From a checkpoint of a small transformer trained on Wikipedia: MLP 512 squared ReLU.
Each number is 500 + 50 x the weight over the matrix's rms, rounded and kept within 0 to 999. Layers, rows and columns count from 0. Numbers have three digits each.

# layer 6 MLP up, 512x160, rms 0.145, rows 132-149, columns 80-159
444517531496443554569516499573513492615474506478466455484505506489545536454537541492466529542489548530525342420566636525496486448524499424540504509467503550450554559431490469556501380461457420457537474450523535531456472485503394541495531499
470525450469443566536442480583513476386370454501432512495534494572547444419479466593445537471465592588603493425545534498465472615509475535458519498493427483448468486531452499499537475491501463442580542473518457572470436456431540425479475499
412446456410507373484471493611510441497562441473455511491500508458547431560495487535564584660495425536431576408433558525482477524506570470458468564512476483420493600553433487504597518478510534527616493539430473492556480438545493480562564381
518468511635519532578490518562434495544456572453600448487549525515397438403514482546490465381460439476492489488585559412524559447450505503464474527524463474574506469560504528469552450496581474419514556457487457524629475499492514466481431501
561516443477466459501508516471471472466557449481420501483507452473417540548550459471585486468558551534435523500627520568469522424517441579423422497542573566483575527479556550496516486510559516426501552621469486446510546482491469442489512418
513451542476580490519502459484531517531389450543416425558548548506437518426453444560509559639555472476476500513480415458524539472548395469471464455532528549457552483512506458546404467457527635464511508506421439507540480489535448548603508567
457549512533603543491619546559472523666449485507467396491435570472410480436512525503474537526490515512405463586470404565479489480562569613447471466441500453468559511567489507464519452501484455467464557532511524516488471481464501484557496524
391533597542694452446456503457542507547487493450497462501537477437481472442472519502492408553533465394549502510475524567616494546456488428535575371459585539505536504485494553518529475504515470546471467523617502433450487506454346472492400511
468488458396475455621503538514522502501456528479514479615562509511508472518477493394530461536474485517585488473483444561578518559437484598513546524596478531480587466383573498513511527515515575422493538482425540469547574488536525492464511482
495550415511482393575507523536501608466504580506490446537603528433484494465530591435532558516446475473553524472520523485452482550450477586536438449474521521508496552545448463484438513565468584371576541485465511496594510485570463615472443499
493591473500519533486580470509436559490507339525496418525511555454537476505426569461546446547431406416557562500453541471451465457478581469519435532517480533566479474439435615593479565464468539459561588413458465494545442447577501438561521650
475480545518378568534435483497530469506523494569515482551537545511520505437432576478419451498431507516583436480541433517467567452445543468462497458612508494555562463562553425529462500410540550520424464554578424490395484502510522483466507495
513507558567576481572517542510422471493500546537551569529466484502483437528414502527491484537466568483552422511409463492511555476480568600493506527538504459469525449542492542558549572512531545561525527536512433546469522499527375511579459580
440538423602494484491393541494420498583455457515511472384506506502495517507412520529500510559586519564426493476578509502567492506508486492443526456463536492503455531540439523518553591445364531591495458537517519506475575476513451442538554401
542438543518538525478453498467513463447507476538506475567473511414521583405477523479425517465450466555507590456496489508531492498485438481504500499479447557557513519545557579479467514511393598488460435440459492473544559523437459543557506544
442467462536543415527562600528456439557475532571516458577452457610552567427496510424453414553536505456432581508553474461440454484589547561521412488469494471471411532512464559432517497534534526490403439514452529363495558584520508545492520559
484540474527516517435490488529502539528595478472509591549558457484456492561469520505511478614425493458502462520574549552499441451446488480502610660528445496400549469528537555457513457524479467612483414447548474398484500504455444534447509535
528508508573513535490468452571480475547503497486435587469387476559427515432511513392513559597518472498568587539488503552451528484531570495502439460494471517505566444506478521476449437409619435437528479486510531505470415515510492461480418547
# layer 6 MLP down (transposed), 512x160, rms 0.246, rows 132-148, columns 80-159
590493523440542556466544508421466427573573459504575482454504476462492522481546514438515521458449560483442389418612510509512496518543480531473530528440500546464546551450536517412508511523586509489509509441558472488528424491447420370420482441
502518526449446466458513482587503478558544531419501383504503486465456574556462531509486516578465404535517472450455497524509447435470540546492547532491493587500479438442493492464550582532508473520474469505417508479524559595599520551530495427
462573523589559590479534498504406528492472545501562526517471530514510472473469533444508526536520518438465522494495480551451541461460548473508523427454532560579480512511424433415546482469462455492500440503534542547488548588544481551529429393
553497647537504578523577538364492498451420540466447518510473497456418557495471510462472475612563543488597513613482398505475478522535557468460479596438418456576432503556508394436507490507535424569392494577594545532464552524497501509516667526
479487570517409490448520560442541502578446439486446528521547489485445500459469527494530420494425551546530520527514506510533502529467567555523622524509511517534439513373495417482542432568529481466505448538454500550524477597509563597479547553
465459450388467489546498584496515595458548501548525440447443529533563468599597615490511523450493583549437520480527534550451459501477536495497499559461584434533431464507424477528493557474492494452552510569420558535436546456549644487465536396
508502571541530661505452469577496569582470536481546609550503509472432503494503421507415472478489497500579489437487479482530506581523471426585374532474430495449440531500435569448541565502517523574540457551499404478472474466521459525551473436
493490546550509549525462478496566622509534540502471472491452510578475558521485448448488516412468477516416435545471507508491475477540554476505530593476457472548503471386489500492484479453504499485508429510527514551530404446522598496500516516
529533553503515485475520467506416486422487489406495441509374504498484455448527449540443529449485508533539425607562546385499495515541480587557445484451520581410431432564542498444445499497571482561494519450486515587382366505521564499544531513
403427462470439490528440539361520518513460498452392605536562454545472422553572415572541488433492419427507497435443469504453649511541502464566424577459495547505478460556614509495558508550488545507521503505481475358425543505532485413527524464
417519494486521453446534518438486418511483513470469485518492558540491661470487512541516484532575540551528409597558469468525438414492457525600589483464506546470435532465418478488448507480518504538526477512521507493542462523503458438475522514
531529363462451491496490561640413506603540430520439504437519472487468469536577444565463443467492511441511501536501545512553412525518546537570474487481522485552462513374503460437470541449550539541433460526547561409527401570470511467548417616
500443488425540436491477576479525544399455458501540576513585437549448488461466431509493508459556545594571438611540509482422434537501453476455532436560601518493432517471482583523535483510524440506452461463500486567510547487481601481473508482
540446528494515593447439389504531466442481461501524521522491511524499408488513457455491493571430521479582447536462552454540430510523459535545520528445523485525414538468462486439512557501490483443500526488431495476513443583437482462576349535
496668492520491543498484503528502497555479523493497567502528528517462489489504469519455504503506517514564472405577571439438467452609590479505578481616539482498469472505442531504466535559455421530471521520477505579549441516388484565544508503
502482572479482508461532442444454418467524516457516571529542464458525483485556431438477533487531514471486543449459558578565538549534470482481459500433603577497462522479420516451436534524520610513464447494499554513458494463502493554466569506
463562465494526519517437560422482502459497494494534588496471545536546447436500504632523517447509577625491508408413508494424541437496426583506530495554479525553511528508460522475546555470569468404539567474499582418521477455521443503569516490